Each number is 128 + 32 x the weight over its row's rms, rounded and kept within 0 to 255. Layers, rows and columns count from 0. The size above them is the row's rms in percent of the matrix's.

# layer 8 MLP up, 768x192, rms 0.0486, rows 645-680, columns 96-191
size [100 104 108 111  90 106  99  97 110  99  99 100 101  94 103  91  99  98 107 114  98  95  98  95  91 101  96 101  95  95 100  96  97  97  96  87]
[[108 156 143 120 135 107 162 136 134 130 122 152 103 127 129  98 197 169 128 143 136 138  99 151 163 109 156 149 126  89 142 116 119  74  99 115 113 136  92 164 125 125 150 175 133 155 178 125 137 114 183 189 145 168 103 118 136 165 145 178 178 151 134 156 122 151  74  95 136  79 176 132 163 135 110 138 139 141 107 101  67 133 158 100 104 121 104  65 143 191 203 113 129 115 119 150]
 [110 167  62 118 103 112  76 119 125  87 156 143 124 187 143 101 154 139 112  56 127 110  80  97 176 122 160 172 116 126  98 107 114 122 168 100 158 148 169 173 113  89 107 144 196 140 122 156 110 134  81 113 118 125 151 108 206 127  82 103 101 138 102  97 126  34 121 163 168 144 111 107 127 105  80  97 109 148 134 142 135 110 148 145 143  80 180 112 118  74  97 124 102  88  77 107]
 [131 123  96 156 154 123 125 139 108 165  81 185 104  99 150 119 115 122 129 118 179 138 118  89 116 204  84  96 164 134 138 113 100  96 130  43 110 156 127 118 170 111 163 121 148 192 173 180 103 118 155 133  74  76  90 106 160 154  86 195 130 121 114 151  96 177 147 121  82 166 111 147 109  87 103 114 126 114 109 117 151  77  91 135 152  89 112  94 123  84 122 116  92 110 155 148]
 [142 159 166 147 148 100 134 134 210 123 140 145 103  99 145 100 142 110 128 178  72 180 149 110 176 134 125 183 208 159 149 134 151 119  89  91 153 136 117  87  88 166 101 134  91 151 108 153 135 164 156  98  72 193 228 113 120 140 141  87 188 190 183 151 186 158 138 186 159 178  65 127 111 134 119 106 132 105 126 108 149 129 146 153 147 164 122 115 139 133 140 152 149  96 102 149]
 [133 160 146 108 168 133 160  99  73 141 149 166 144 146  94 118 152 159  83  94 205  84 102 145  35 116 155 113 131 159 123 152 112  84 181 161 144 194 125  83 174 176 138 111  74 134 182 108 104 102 133 102 112  92 158 115  93 152 143 117 120 140 119 159 145 163 126 108 141 125 100  94 171 122 132 134  97 111 138 112 112 122 135 135 155 172 156 110 141  81 169  77 103 142 116 105]
 [100 137 193 133 122  82 190 131 140 161 139 146 109 166 123 154 100 153  83  70 126 118  90 178  76 116 189 140 136 146 173 138 103 114 135  81 160 152 127 109 117 129 152  92 129 149 166 157 134 123  87 140 121  92 157 107  86  78 183 162 131 111 104 170 111 137 120  37 126 183  96 127 172 162 163 101 170 125 152  91 114  82 112 108 115 134  52 166  88 138 157 128 142 151 224 167]
 [129 164 205 116 152 145  66  94 107 127 172 129  91 157 125 137 170 170 123 124 120 139  95 110  79  87 108 108 185 154  60 115 128 172 117  35 152  81 151 108 123 108 114 128 105  82 161 154 123 114 102  73 110 184  96 168 132 165  88 156 203 107  91 121 129 128 188 146 140  99 140 168 152 112 160 161 104 172 108  95 115 129 113 166 132 144 149 143 189 120 127 154  87 156 140  95]
 [149 138  27 144  81 202 147 125  85 132 134 160 135 162  56 128  95 109 129  92 103 109 195  91 111 132 134 139 125 125 136 111 151 127 159 122 171 120 184 143 138 163 110 128 114 126 131 148 177 112 114 195 157 146  92 105 135 193 102 158 121 192 124 158 135  72  96 181 203  85 100 135 154 124 186 160 148  68 173 193 140 101 124 168 118  95 122  91  98 102  52 118 173 102 158 133]
 [145 148 142 142 153 129 122 159  96  81 132 145 165 106  73 127  92  72 112 126  97  68 200 153 151  70  82 151 171 162  93 137 148  89 143 128 187 103  92 147 106 128 109 166 183 109 154 156 160  98 141 107  97 167 176 121 139 148 113 156  77 128 148 130  89 158  42 119 186 145  64 203 111 172 132 156 155 113 146 180  23 116 157 139 142 172 118 108 111 111 156 156 108 148 124 119]
 [ 84 126 152 157 146 174 194 175 115 102 113 110 144 112 103 141 122 109 158 145 114 151 101 122 165 168  50 141 103 131 142 131  99 189 169  89 152  81 161 133  99  98 150 156 110  85 141 152 113 141 105 124 131  93  87 104 137 128 170 132 203 166 130 175 149 124 124 178 145 168 149 190 165 172 162 144 104 131  86 133 149 100 150 155 109 142 148 166 107 152 171 129 135 144 157  83]
 [146 193 111 136 115  99 192 156 131 121 140 126 116 168 126 132 131 121 163 143 146 122 167 116  87 140 117 115 170 146 161 103 106 123 133 154  55 139 102 232  92 166 139 150 139 107 132 123 123 115 111 170 133 139 138  70  99 162 142 154 156  71 106  72 114 153 103  86 149 184 147 181 110  71 183  95  89  98  58 108 148  85 136  92 131 140 123 181  92 149 141 158  77 104  71 110]
 [111 187 110 174  83 146 112 133 154 101 142 126 159  90 137 150 114 105 130 160 103 144 115 166 144 117 183 152 130 181  44 129 125 171 130  64 118 131  97 121 166 103 158  84 165 148  97 120  88  63 118 105 177 142 150 150 128 193 129  55 115  76  86 140 103 113 108 118 158  77 170  96 129 119 151 153 132 163 134 140  84 117 119 110 117 175 181 123 132 196 122 179 108 170 124  89]
 [125 103 167 122 123 148  89 132 114 140 145 132 116 158 130 107  64  78 114 142  57 140 107 152  89 148 125 149 124 145 117 134  99 145  98 127 120 100 112 121 149 106 173 153 105  74 186 126 170 115 179 128 145 130 103 199 122 203 172 110 145 167  93 120 157 180 131 188 149  73  77  69  97 138 146 162 183 141 102  85 144 124 155 107  95 142 147  54 109 180  93 111 173 169 123 119]
 [ 89 192  97 170 112 125 105 139 114 170 122 123  63 105 163  89 151 124 199 131 152 178 127  72 140 115 154  84 141  92  69  97  99 136 149 130 147 121 126 135 171 158  69 119  61 131 128  67 167 173 109 175 151 193 131 104 130 141 125  92 191 107  78 100  77 131  94 150 156 123 105 115 128 135  80 102 104  94 133 110 139 113 107 140  82  89 128 144 184 123  90 156 143  85 167 137]
 [136 157 157 111 213  91 132 121 136 131 137 192 193 136 165 123 137 137 127 144 154 182  93 122 148 181 103  92 114  90 150 157  90 178 118 112 151 138 116  73 116  92 118 135 163  85 115 147  71 139 173 135  81  57 120 124 128 130 136 162 138 156  87 165 116  77 142 119 144 105 212 129 149 115  99 114 142  95 106 158  93 119 168  96 144 175 132 140 123 135 158 130 168 100 124  90]
 [139 203 146 116  76  74 118  78  92  83 181 126 118 169 157 148 170 152  72 146 100 185 136  99 165 110 150 125 161 185 128 105 134 154 137 149 117 130 156  80 105 165 150 138 146 122 173 156 161 100 119 147 106 109  72 152  52 181 201 140 161 158  92 176 200 158 116 186 165 150  99 181 107  86 144 165 142 116 108 155 128 119 114  79 105 145 126  97 122 156 121 137 178 180 147 114]
 [178 115 115 106 124  92  93 128 107 115 123 176 234  53 163 117 135  73  83 142 132  69  73 140  93  80  77 142 116 197 138 150 113 126 163 144 159  82 118 124 152 141 113 154 156  63  60 157  96 113 121 123 148  96 136 103 133 150 145 105 107 128  55 109 101 136 118 130 137 123  84 177 180 108 176 150  97 149 111 175 130 163 155 119 114 156 150  80 116 147 109 162 111 162 149 113]
 [147 173 120 135 100 163 110 162  70 113 122 150 133 140 106 128  97 156 173 142 146  95 165 137 176 153  93 160 109 118 152 187 139 133 133 169 126 169 147  81 154 102  44 172 153 106 125 150 203 163 121  94 179 144 114 114 147 115  82 149  75 125  65 153  94 164  98 153 106 160 179 146 106 122  99  77 157 137 125 141 119 134  89 128 126 109 133 105 116 140  86 145 110 106 127 132]
 [ 92 118 122 127 105 130 161  94 158 134 143 103 119 153  92 138 171 150 151 130 111 137 139 175 146 141 113  62 111 123 156  74 123 117 163 137 179  84 214 109 184 157 105 145 104 113  83 112 146 135 124  68 150 106 197  81 195 166 180  61 143 174 186 139 140 129 151 161 141 116 176 101 125 152 171  72 104 128 176 158 101 118  96 115 143 165 114 113 103 116 132 169 101 133 145 173]
 [131 134 178 125 113 227 170  87 155 153 144 125 122 140 136 194 107 103 142 177 122  51 114 128 156  57 111 138  73 102 105 133 137 103 145 130  87  98  95 148 103 107 126 131 110 142 100 152 148 157 113  88 138 191 158 103  73 125 158 141 175 142 147 139 162  64 122 142 107 157  86 153 131  99 131 113 148 141  73 122 150 160 189 180 124 117 113 168 125 170 189 165 130  72 100 105]
 [119 105 129 178 117 144 103 192 108 143 117 137 159  91 151  69 178 131 151 116 100 169 102  76 129 105  86  96 142 122 154 130 134  96  74 171 171  91 115 124 151 128 125 124 151 137 160  77 153 148  83 121 122 134 138 133 157 188 134 109 145 184 111 144  92  96 114 182 125  96 106 132  88  99 130 180 180  98 141 127 143 110 115 131 110 160 136 121  66 204 100 101  78  82  88 123]
 [124 108 128 150  95 169 172 123 150 151 115 108 147 128 155 152 126 111  81 123 188 194 143 175  56 110 109 115 146 101 154 134 134 118 180 162 148 119  88  94  99 108 125 188 104  94 169 125 137 171 174 144 152 158 168 131 152 138 159 150 104 162 102 132 149 125 119 144 130 152  67 110  78 156  63 175 165  96 142  68 177  78 134 165 121 121 155  99 127 150 148 137 213 135 157 100]
 [104 197 151 120 138 130 150 109 151 142  89  48 105 101 129 133 114 137  90 127 101 123 121  69 139 119 157 172 151 125 132 153  78  94 152  99 120 235 177  77 134 110  88 145 115 110 158 153 171 176 112 138  96 144 151 132 111  99 138 146 144 148 149 153  97 183 121  98 134 107 129 115  65  95 111 147 115 177  95 142 181 145 131 165 132 159 144 108 114  99 128 137  87 182 134 174]
 [136 222  82 195 130 136 188 133  98  97 195 166  91 113 146 135 131 115  97 139 146 153  62 151 132  62 147 130 143 103 135 198 100 174 154 146 136 110 157  74 108  93 110 119 138 139  72 105 175 151 109 204  89 143  78 120 118 182 180 158 128 156 141 151 183 122 153 132 109 173 130 104 140 146 123  91 134  99 126  96 135 145  41 108 122 140 153 177 105 106 152  69 175 195 150 160]
 [121 191 217 182 136 144 168 120 204 114 161 117  92 113 120  84 101 106 135 178 137  94 136 118 159 154 129 132 137 102  77  78 147 165 161 159 150 147 153  63 135 162 159  92 102 154 101 145 135 106 158 105 118 145 126 186 137 142 128 123 123 141  94 125 164 166 152  80 114 134  89 167 110 131 202 180 133  61 185 149 107 146 135 130 119 143 120 128  63 146 162 170 128 103 126  98]
 [180 171 150 124 128 132  72 161 123 130  75 106 165  73 118 114 113 104 164 142 158 184 146 186 147 141 138 161 106 130 144 135 120 192 128 159 157 130 106 145 164 171 129 112 107 109  63 167 230 136 107  97 127  82 221 123 114 117  98 141 108 196  99 137 147 133 130 126 158 140 135  89 141 142 108 167 141 139  72 127 126 165 137 166 175 129 163 188 135  76  80  48 110 138 154 109]
 [129 124 112 126  83 129  47 108 174 152 103 160 126 154 110 109 130  99  78 123 131 120 128 177 145  94 141 121 112  86 163 152 127 162 120 136 157  50 134 152 161 146  96 156 108 106 140 135 124 108 124  93  88 165 219 109 168 179 179  68 109 138  97  83 170  82 140 156 133 135 110  90 102 175 106 116 102 122 176 143 137 129 107  75  97 168 163 133 135  67 106 142 196  86  95  85]
 [157 123 155 133 135 160  59 133 114 132 141 120 104 117 126 104 159 165 130 143  95 168 109 109 137 102  92 122 192  89 111 182 157 165 174 201 156  92 145 112 123 186 125 138  89 146  98  63 121 152 156  76 155 132 151  91 149  92 102 178 136  98 100 135 144 124 136 145 156 169 130 152 123 121 121  83 178 104 138 186 152 205  80 140 151 191 162 166 177 192 123 110 112 136 116 146]
 [173 130 105 109 126 167 133 117 162 164 176 150 167  93 143 162  94 118 106 139 129 162 153 131  92 124 144 141 121 158  63  92 163 143 130 102 144 140 181 116  84 129 104 121 105 142  52 130 112 174 132 130 106  80 130 144 197 180 133 173 118 146 146 140 160 113  77 123 123 147  95 164 131 133 138 102 119  93 101  62 141 136 138 193 110 121 152 154 106 155 149 165 112 146  39 142]
 [ 62 105 109  92  84 121 169 153  69 110 141 131 165 104 156 155 156 111 171 157  63 154 126 122 146 118 131 127 158 183 133 127 152 110 244 115 115 165  94  91 134  90  74 140  89  98 149 139 185 144  99 172 100 186 165 152 159  97 139 132 134  87 139 146  94 161 111 154  66 161  55  99 160 119 165 159 129 151  90 133 163 157 113 109 124 133 132 119 101 141 154 115 132 103 160  92]
 [124  98 129 100 161 119 197 119 114 164 143 120 161 193 137 114 129 120 144 128 148 184 142 128 110 120 112 119 132 139  99 122 144 197  95 147 135 127 135 152 109 108 164 151  94 124 128 156  88 179  84 100 167 131 128  95 154  73 125 143  68 141  51 162 159 122 115 158 140 112 103 142 170 119 109 108 118 182 107 107 154 173  41  87  89 190 142 100 145 143  88  73 171 150 123  99]
 [125  92 117 155  79 106 161 149 110 104 112 133 112 136 121 114 105  65  79 126  59  85 177 137 135  74 129 135 145  78 143  95 106 127 167  90 111 109  74 125 110  84 179 118 142 199 154 132 164 127 131 153  64  92  83 110 163  94 149 119 140 129 119 158  86 107 144 182 163 132  76 117 171 140 151 180 122 102  83 125 145 108 138 117 143  97 170 137 150 152 193 164  97 147 139  87]
 [141  94 117 113 181 168  98 114  80 124 173 118 168 138 110 138 113 156 118 188  99 135 116 148 144 110 156  73 122 210 104 153 108  68 145 180 172 112 204  70 171 191 141  67 104  93 155 158 149 135 157 177 129 138 123 119  94 149 136 106 127 110 147 151 143  73 172 202  74 141 125 100 127 178  95 138 120 118 157  79  83 182 116  92 122 139  81 138 101 161 114 145  71 150  92  70]
 [ 85 148 118 185 114 146  41 181  97 157 133 138 140 108 120 121 114 135 163 167 136 132 152  66 132 132 117 122 143 143 122 102 201 127  79  67  86 108  93 156 160 142 114 135 170 173 102 175 108 124 198 108  85 231 153  64 139 130  92 131  81 103  99 117  84 112 151 114 115 167 115 132 115 112 155 127 127 185 103 182 124 101 167  85 135 147 132 173 163 135 155 140 121 193 148 156]
 [112 196  90 155 125 121  79 162  92  78 125 142 106 117 167  90 126 157 111 186  79 107  64 166 101  84  82 113 129  88 131  85  81 126  98 160 122  86 104 107 183 145 109 136 138 119  98 138 106 105 151 181  96 191 111 151 144 162 116 162 169 115  98 120 144 162 158 168  77 182 105 139 152 111 137 143 192 168 120 117 120 125 161 129 136 104 145 177 157 169 160 144  92 151 219 106]
 [125 172 141 135 137 178 158 142 188  79 115 127 114 123 115 109 114  79 127 183 137 157  96 133 125 150 154  75 107 136  77 130 123 109 129 136 141 139 162 131 178 249 165 146 109 127 147 114 147 142 154 111  80  91 157 170 112 153 144 156 158 153 174 144 122 156 149 123 142 129 175 107 108 155 129 104  99 112 109 115 146 162 114 107 138 175  98 114  91 105 137 173 109 132 173 135]]
# layer 8 MLP down (transposed), 768x192, rms 0.0486, rows 645-680, columns 96-191
size [103 103  96 109  87 107 103  98 107 103  96 100 101  91 102  92  99  98 108 114  97 100 104  91  96  97  96 106  93 100  97 101  97 100 101  92]
[[108 154  46 147  98 182 124 164 131 138 121 126 127 143 189 139 113 121  80 108 122 116 172 140  46 185  71  72 144 136 143 110 130  98 131 131 120 157 150 226  98 167 138  98 115  99 112 139 131 175  94 144 124 136 108 116 136 145 159 172 139  56 147 143 131 111 120 135  70 134 146 159  64 133 141 146  95  96  93 146 130 144 103 138 152 148  88 172  55 104 122 145 173 142 157 103]
 [120  98  83 145 137 132 209 148  89 163 136 113  89 111 110 149 151  75 158 141 118 141 152 139 105 124 150  83 147 155 159 122 127 119 126 146 138 175  96 161 119  98 146 135 102 103  91  95 159 102 122 125 151 200 139 122  97  54 175  88 137 109 143 112 193 123 142  89 116 128  62 167 106 157 151 123 126 126  99 144 144  68 116 160 137 127 116 132 103 116  89 118 142 176 225 108]
 [224 141 139 144  96 142 118  84 144  49  89 102  87 136  59 100 165  98  97 123 133  93 132  86 181 101 163 162 106 104 199 130 115 124 140 156 155 118 125 184 101 140  95 115  45 131  82  89 104 147 114  82 150 139 149 137 111 106 166 137 162 103 118 100 148  88 109  81 167 113  94 128 120 132 146  71  94 176 135 171 110 121 154 134 151 160  67 106 141 144 117 185 100 104 164  78]
 [117 107 176 149 144 124 138 172 135 118 153 168  92 147  98 131 164 123 112 107 229 159  87 163 142  99 135  90  83 187 156 149 105  83 136 121 136  83  78 120 137 161 183 156 204 185 154 152 109 130 108 172  77 143 125 154 143 147 154 171 156 167  91  80 149 139 155  94  82 131 162 146 153 124 171 113 136 120 110 146 148  98 163 120 134 141 116 149  51 155 151 134 141 135 150 143]
 [116 199 138 170 129 150  70 168 211 114 120 120 103  65 103  54 172 139 113 125 147 117  91 116 166  81 132 162 138 138 157 108 164 170  77 121  81 176 129 106 130  94  69 160 106 140 172 203 148 172 128 166 155  88 129 115 156  95 106  95 112 123  67 174 110 136 163 128 176 105 143 143 126 167 106 153 114 158 100  98 156 129 159  88  98 105 134 163  64 150 115 121 100 138 110  82]
 [221 163 108 121 103  94 132 129 116 113  95 161 139 169 100 126 106 104 106 181 129 148 178 128 133 126  63 198 120 150  93 197 157 166 104 101 169  96 166 118 167 147  67  78 110 129  94 140 158 110 107 122 135 143 133 118 168 136 167 111 119 155  92  79  98  87 101 223 117 120 139 160 110 142 111 103  83 112 114 146  90 138 123 130 132 136 157 124 198  99 100 117  94 127 120 121]
 [141 155 122  97 166 154 113 127 123 155  65 142 143 151 177 144 101 197 117 123 176 103  61 171 134  84  76 161 105  79 127 140 181 130 119 137 158 112 190 183 102 149 196  61 104 127  98 100 127  73 128 137 126 209 105 135 121 136 149 155 120 164 123 152 156 112 115 131 176 135 170 116 183 138 139 139  73 126 184 118 130 100 112 116 106 137  59 132  85 147 207 153 168 165 133 178]
 [121 110 189 136 131 129 106  99  87 106 130 101 113 161  81 143 159 125  82 141 128 115 145 161 125 152 114  85  95 184 132 143 119 102  76 147 183 161 167 124 125 112 165 105  99 128 121 144 118 124 119 115 140 178  91  58 122 103 109 136 112  89  93 133  88 133 149 167  83 150 163 145 127 144  76  94 106 182 170  86 100 174 181 104 186 106 147 123 114 153 136 113  95 159 158 135]
 [123 116 108  78  80  77  86  36 143 157 158  69  90 136 109 194 113 161 198 141 138 104  30 128 107 153 167 130 120 108  96 141 175 130 122 141 108 166  85  56 160 150 180  95 129 119 129 117 168 165 135 135 190  72  78 108 105  94  93 110 108 174 154  92 115 123 142 120 155 169 171  99 101 147 124  98 150 152  81 134 136 135 142  97  95 173 161 134 102 176 106 161 182 173 174 136]
 [147 179 158 185  95  49  91 119 142  98 133  95 131 175 121 122  81 114 141  98 105  78 159  71 176  98 127 107 119 151 143  95  80  99 113 144 117 153 103 106 215 167 126 106 121 160 123 150 179 120 111 140 132 147  73 124 109 101 123 124 152  80 190 146  82 148 126 128 137 148  98 138 194 164 117 143  97  93 159 153 122 137 116 146 147 121 145 146  89 198 119  49 133 177 110 119]
 [132  82 128 105 146 109  72 117 142 117 104 123 128  83 185 135 109 198  89 122  99  93 174 104 108 185 219 105 132  92 120 126  25 135 101  84 139 129  72  70 162 109  79  94 131 121 172 109 116 102 139 114 163 142 158 145 155 142 136 189 136 102 164 167 103 108  99 116 118 163 132 103 156 152 138 110 121 115 181 130 165 165  56 200 156 112 135  82 145 141  90 140  73  86  82 112]
 [148 147 128 138 168  98 156 145  71 125  95  81 113 114 113 107 161 114 120  69 185 109 121 171 171 118 136 134 111 136 136 106 156  74 111 112 119 148 112 131 104 116 155 108 138 159 156  70 131  92  79 140 137 106 178 151 140 127 132  93 126 151  89 187 140 163 165 161 107 143 118 180  75 137 142 193 110 147 124 156  85 104 103 124 139 120 165 146 107  47 117 155 124 151 123 156]
 [122  50 151 106 147 132 167  85 144 127  98 147 135 131 138  81 159 118 155 139 131 165 124 128 160  89 182 114  64 138 107 126 120 135 149  71 165 137 102 164 108 144  84 111  89  63 125 129 153 193 126 112 138  94 108  76 162  34  53 113 166 153 160 109  91 108 148 144 116 124 147 149 148 118 115 159 127  71 183 116 126 105 226 174  53 141 132 128 168  87 157 104 100 128  64  98]
 [ 93 153 123 115 121 154 132 108 100 113 139 162 171 133  98 141 127 159 144 160 142 119 139 141 139  92 129 131 104 136 166 112  87  78 139 104 117 162 120  92  81 145 176 137 134 120 123 116  83 112 105  75 145  66 176 119 125 120 108 145 120 146 152 138 167 101 140 120  88 164 166 147  91 111  66 139 122 141 128 141  74 162 153 180 125  91  71 104  36 130 128  69 110 137 130  65]
 [130 129 160 145 149 121 107 124 105 145 145 123 133 163 134 157 137 148  94 126 151 125 104 155 104 146 124  96 136 143 133 144  95 141 120 106 124 145 148 121 129  96 140  98 127 182  51 197  60 157 125  99 140 116 145 109  98  79 212 148 127 145 119 123 117 181 100 134 112 114 139 158 147 114  82  69 168  81 104 130 113  98 191 150  83 136  91 135 167 196 134 141 100 123 109  92]
 [ 66 106 113 115 164 136 171 151 193 125 111 111 152  94 153 100 147 184 148  77 175 194 149 130 124 133 152 145  83  67  96 116  39  75  79 148 115 162  75 112 109 141 141 120 156 136 119 109 203 137 188 190 150 191  99 111 119  86 183 142 148  77 141  53  76 127 157 137  89 131 115  93 117 150 149 191 113 134 198 108 152 138 161 139 141 106 159 140 136 111  77 152 110 126  50 130]
 [ 88 123 145 109 158 155 123  82 166 151 111 126 167 115  80  93 187 111 165 106 116 212 152 152 129  80 110 175 126 110 178  73 123 114 125 118  91  76 201 133 135 172 137 161 151 124 141 138  73 155  65 145 116 117 121 141  89 110  93  92 146 130 159 102 157  93 116 139 110 200 100 148 138 177 119 145 138 190 156 107 140 144  99 100 117 176 134 157 108  82 161 124 129 128 103 109]
 [173 108 150  82 132 101 151 117 148  75 114  98 201 128 107 141 142 150 157 121 133  93 179 127 110 122 151  77 142  82 115  93 176 141 132 126 137 140 126 108 115  96 146 142  99 129  98 117  93  99 105 123  97 122 160 184 110 184 126 118 149  82 170  26 139 210 133 103 143 118 132 128 122  99 158 116 104  92  80 123 117 106 159  90 146 122 127 168 101  72 129  97  76 135 150 130]
 [135  81 169  95 137 132 150 108 130  94 166 153 114 171 127  91 147 138 143 110 167 121 161  83 166 142  79 154 160 152 138 160  96 156 132  90 116  82 185 152 107 128 170 120 138 167  75 130  93 180 156 111 102  42 164 107  63 155 145 150  91 191 145 135 157 189 131 159  88 107 154 125 132 137 169  67 152 117  78 128  88 101 109 188 122 138 181  95  91 126 147 101  96 159 135 139]
 [110 152  84 100  85 112 177 112 126 112 138 121 144 111  99 105 110 132  95 110 122  91 134 162 136 122 139 174 151 104 103 175 127 146  97 166  94  89 159  87 105 151 198 127 168 141 145 119 164 114  71  75 117  88 140 131 110 188 159 150 116 158  99 114 171 155 120 117  82  63 119 172  55 137 118 113 121 107  71 116 107 130 111 145 171 125 139 177 120 155 166 173 177 135 124 185]
 [116 170 154 183  69  61 110 119  82  94 120 109  96 119  86  84 120 114 152 117 134 110 137 112 105 134 149 105 125 104  96  92 107  56  96 102  98 171  77 133  59  66 169 142 129 190 166 113 105 111  65  89 121  95 132  91 119  92 115 101 182 102  99 102 119 138 138 116 116 121 115  67 155 117 117 141 155 146  76 161  78 125 171 176 215 132 124 122 137 188 152 112 131 165 110 191]
 [ 92 124 198 146 138 146 151 104 140  84 168 121 136 218  99 134 124 144 146 166 160 139 141 176 130 128 132 112 108 134 161 117 149 152  75  68 114  69  44 135 136 130 130 121 128 122  84 178 126  79 129 133 115 137 130  94 119  96  85 105 171  57 166 152 160 150 156  27 142 124 184 109 157 121  51 123 175 154 106 186 108 174 135 118 126  85 120 155 123 137  98 123 121 129 122 192]
 [188 110 119 122 190 129  79 109 107 108 147 138  99 120  65 142 114 112 154 139 150 168  89 143 105  97 140  97 162 106  79 128 140 137 150  93 161  90 125 130 102 113 106 121  92 127 104 185 118 153 164  76 183 148  71 156 140 164 135 118 118 135 138 108 134 124 121 180  92 193  89 128 109 112 115  94 146 135 178 164 141  83 183 128 115  80 133  99 132 130 121 156 100 124 121 126]
 [151  81 167  81 116 126 108 129 211 180  99 101 186 121 106 148 134 115  91 127 135 165 162  68 132 130 182 104 138  97 117 100 134 102 160 117  95 111  87 200 133 107 111 166  94 139 147 173 129 148 146  73 102 140 169  96 115 105 100  44 109 106 156 138 108 154 115 154 133 120 122 130 142 113 185  82 156 151 120 165 138  93 177 136 150 151 140  87 190  82  70 139  87 115 105 126]
 [160 141  66 146 131 140 187 140  74 135 132 148 102 101 140 172 158 149 195  74 138 133 109 115 145 114 181 129 103 154 134  95 107 181  94 105 146 139  71 144 150 162  58 107 127  86 189 146 176 120 118 139 144 171  92 106 174 124 148 151 120 108  48 167 178 117 122 163 123  98 149 162 123 106 107 116 137 104 131 169 166  65 109 193 186 125 109 102  97 137 223 107 114 196 117 173]
 [ 90 125 117 130  78  92 122 126 130  73 111 105 124 171 104 113 129 117 161 110 129  71 109 108  71  58 119 118 172  99 154 191 169  61  75 136 205 127 145 100 104 122 122 153 119 100 170 121 131 116 125 173 169 116 102 124 150 158 167 150 110 157 131 110  68 131 144 128 104 164  71 156 126 135  82  97  95  62 143  65  97 144 157  94 120 157  87 192 103 145 171 148 148 134 106 138]
 [140 146 125 100 180 129 148 137 143  77 133 177 126 139 132 126 172  85 176 139 175 135 126 160 118 196  54 158  37 129 124 155 135 124 159  55 131 129 147 115 150 127 142 124 180 142 164 175 105 137  93 159  99 119 121 106 117 188  93 185 128 125 106 119 137 109 117 137  84 158 111 123 189 134 165 138 203 123 140  94 171 167 105 144 167 114 140  85 126 106 205 113  49 118 146  50]
 [128 138  93 125 140 118  75 169 133 107  89 140 129 139  95 175  75 154 116 110 112 127 110 119 131 100 139  97  75 174 163 134  94  89 155 134 143 121 168 134 121  94  96 143 119  91 121 122  58  68  91 122 173 101 156 143 145 152 176 105  84 125 107 132 196 163 144 175 165 167 100  93 110  94 143  86 179 113 135 185 100 112  87 171 139  95  82 154 109 162 166 172 109 148 131 147]
 [ 70 152 147 141 135  99  99 203 150 108 110 147 109  99  51 177 115  76 168  92 114 126  93 130  93 136  85  93 163 153 141 110 168 103 114 110 126 162  84 131 160 161  31 154 143  97 137 123 167 138 146 158 110 149 122  67  85  92 121  99 136 132 146  96 129 202 148 140 211  83 206 128  49 124  86 191 110 157 146 195 103  90 133 210 106 109 148 106 119 101 139 136 146  79 151  88]
 [161  90 141  97 140 123 126  61 124 155 110 114 111 194 133 104 139 129 115 132  96 143  87  82  88 100 157 148 161 142 138  59 141 122  33  64  94 119 142 107 132 149  64 126 194 141 123 168  86 166 129 104 121  78 132 150 153 129 129 144 164 131  92 145 145 238  76 153 124 110 115 107  80  91 128  96  88 148 113 155 116 112  99 111  87 144 178 197 101 104 140 134  95 101  54 152]
 [159  90 122 122 147 115 152 148 123  82 152 131 110  73 130  91 108 205  90 168 124 132 112 115 136 130 119 101 154  87 116 180 136 145 141 117  97 151  50 156 124 190 112  68 115 173  81 104 133 151 142 178 149 114 156 172 137  84 127 101 132 128 146 107 148 114 132  86 159 129  96 101 102 149  89 145  90 150 121 147 164 113 200 197 126  46 101 155 149 158 139 141  37  70 153 164]
 [105 144 147 110 144 113 117 114 154 115  88 153  81 173 191 140 122 107 149 115 126 117  95  96  99 117 151  92 147 129 110  83  92 186 202  73 129  57 104 201 142 157 133 165 161 145 152 173 110 125 171 113 126 121 123 122 166  67 134 131 109  94  68 126 181 143  85 109 130 125 134 134 225  68 136  98  95 136  76 113  82 115 129  77 132 122 154  70  63 131 224 125 152 195 100  87]
 [ 91  99 127 142 138 124 162 133 165 149  52 195 121 128 143  97 168  70 169 128 136 130  93  95 106 143 127 138 132 106 131 181 124 168 175 140 145 102 176 144  98  99 127 164 120 139  96 122 115 136 146  52 139  94  73 120 136 156 156 126 148 133 112  93 191  86 171  75 164  78 114 160 162 127 152 144 159 141  96 172 131  93 118  87 137  79 119  84 126  92 108  65 160  93 156 135]
 [139 123 202  98 116 137 165 133 113 125 154 158 130 152  98 156 103  84 173 147  90 144 112 104 156 181 157 187 148 100 136 125 150  88 124 168 105 122 121  25 169 162 162 120  78 125 165 118 166 110 107 141  93 131 104  98 107 125 101 102 139 175 190 191  69 123 111 132  96  63 156 123 154 130  52 105 167 102 119 159 149 120 162  72 133 117 147 142 138 150 108 151 179  97 155 126]
 [ 97 154  85 173 150  83 140  56 165 204 146 195 192 126 129 132 112 113  87 115 162 182 117 152 148 132 191 152 125 180 105 178  93 160 118 125 133 112 141 106  55 100 123 142 115 110 135 134 131 106  84 146 163  53  74 161  95 106 142  80 152 126 135 149 121 140 142 122 112 142 166 107 114 112 107 169 104 174 137 153 179 132 174 117 162 152 173 155  86 128  81 153 156 151 146 145]
 [117 138  98  99 169 112  90 143 124  95 133 107  86  75  92 134 128 134  69 107  74 172 139 123 156  94 107 120  87 153 175  87 103 130  86 122 129 136  89 176 132 145 138 151 122  87 126 131  93 115 117 183 130 141 119  91 102  91 175  55 136 121 138  66 185 121  95 180  65  64 148 152 138 157 139 119 173 142 107 132 132 157 153 122 150  80 141  82  82  91  80  80 132 163 162 185]]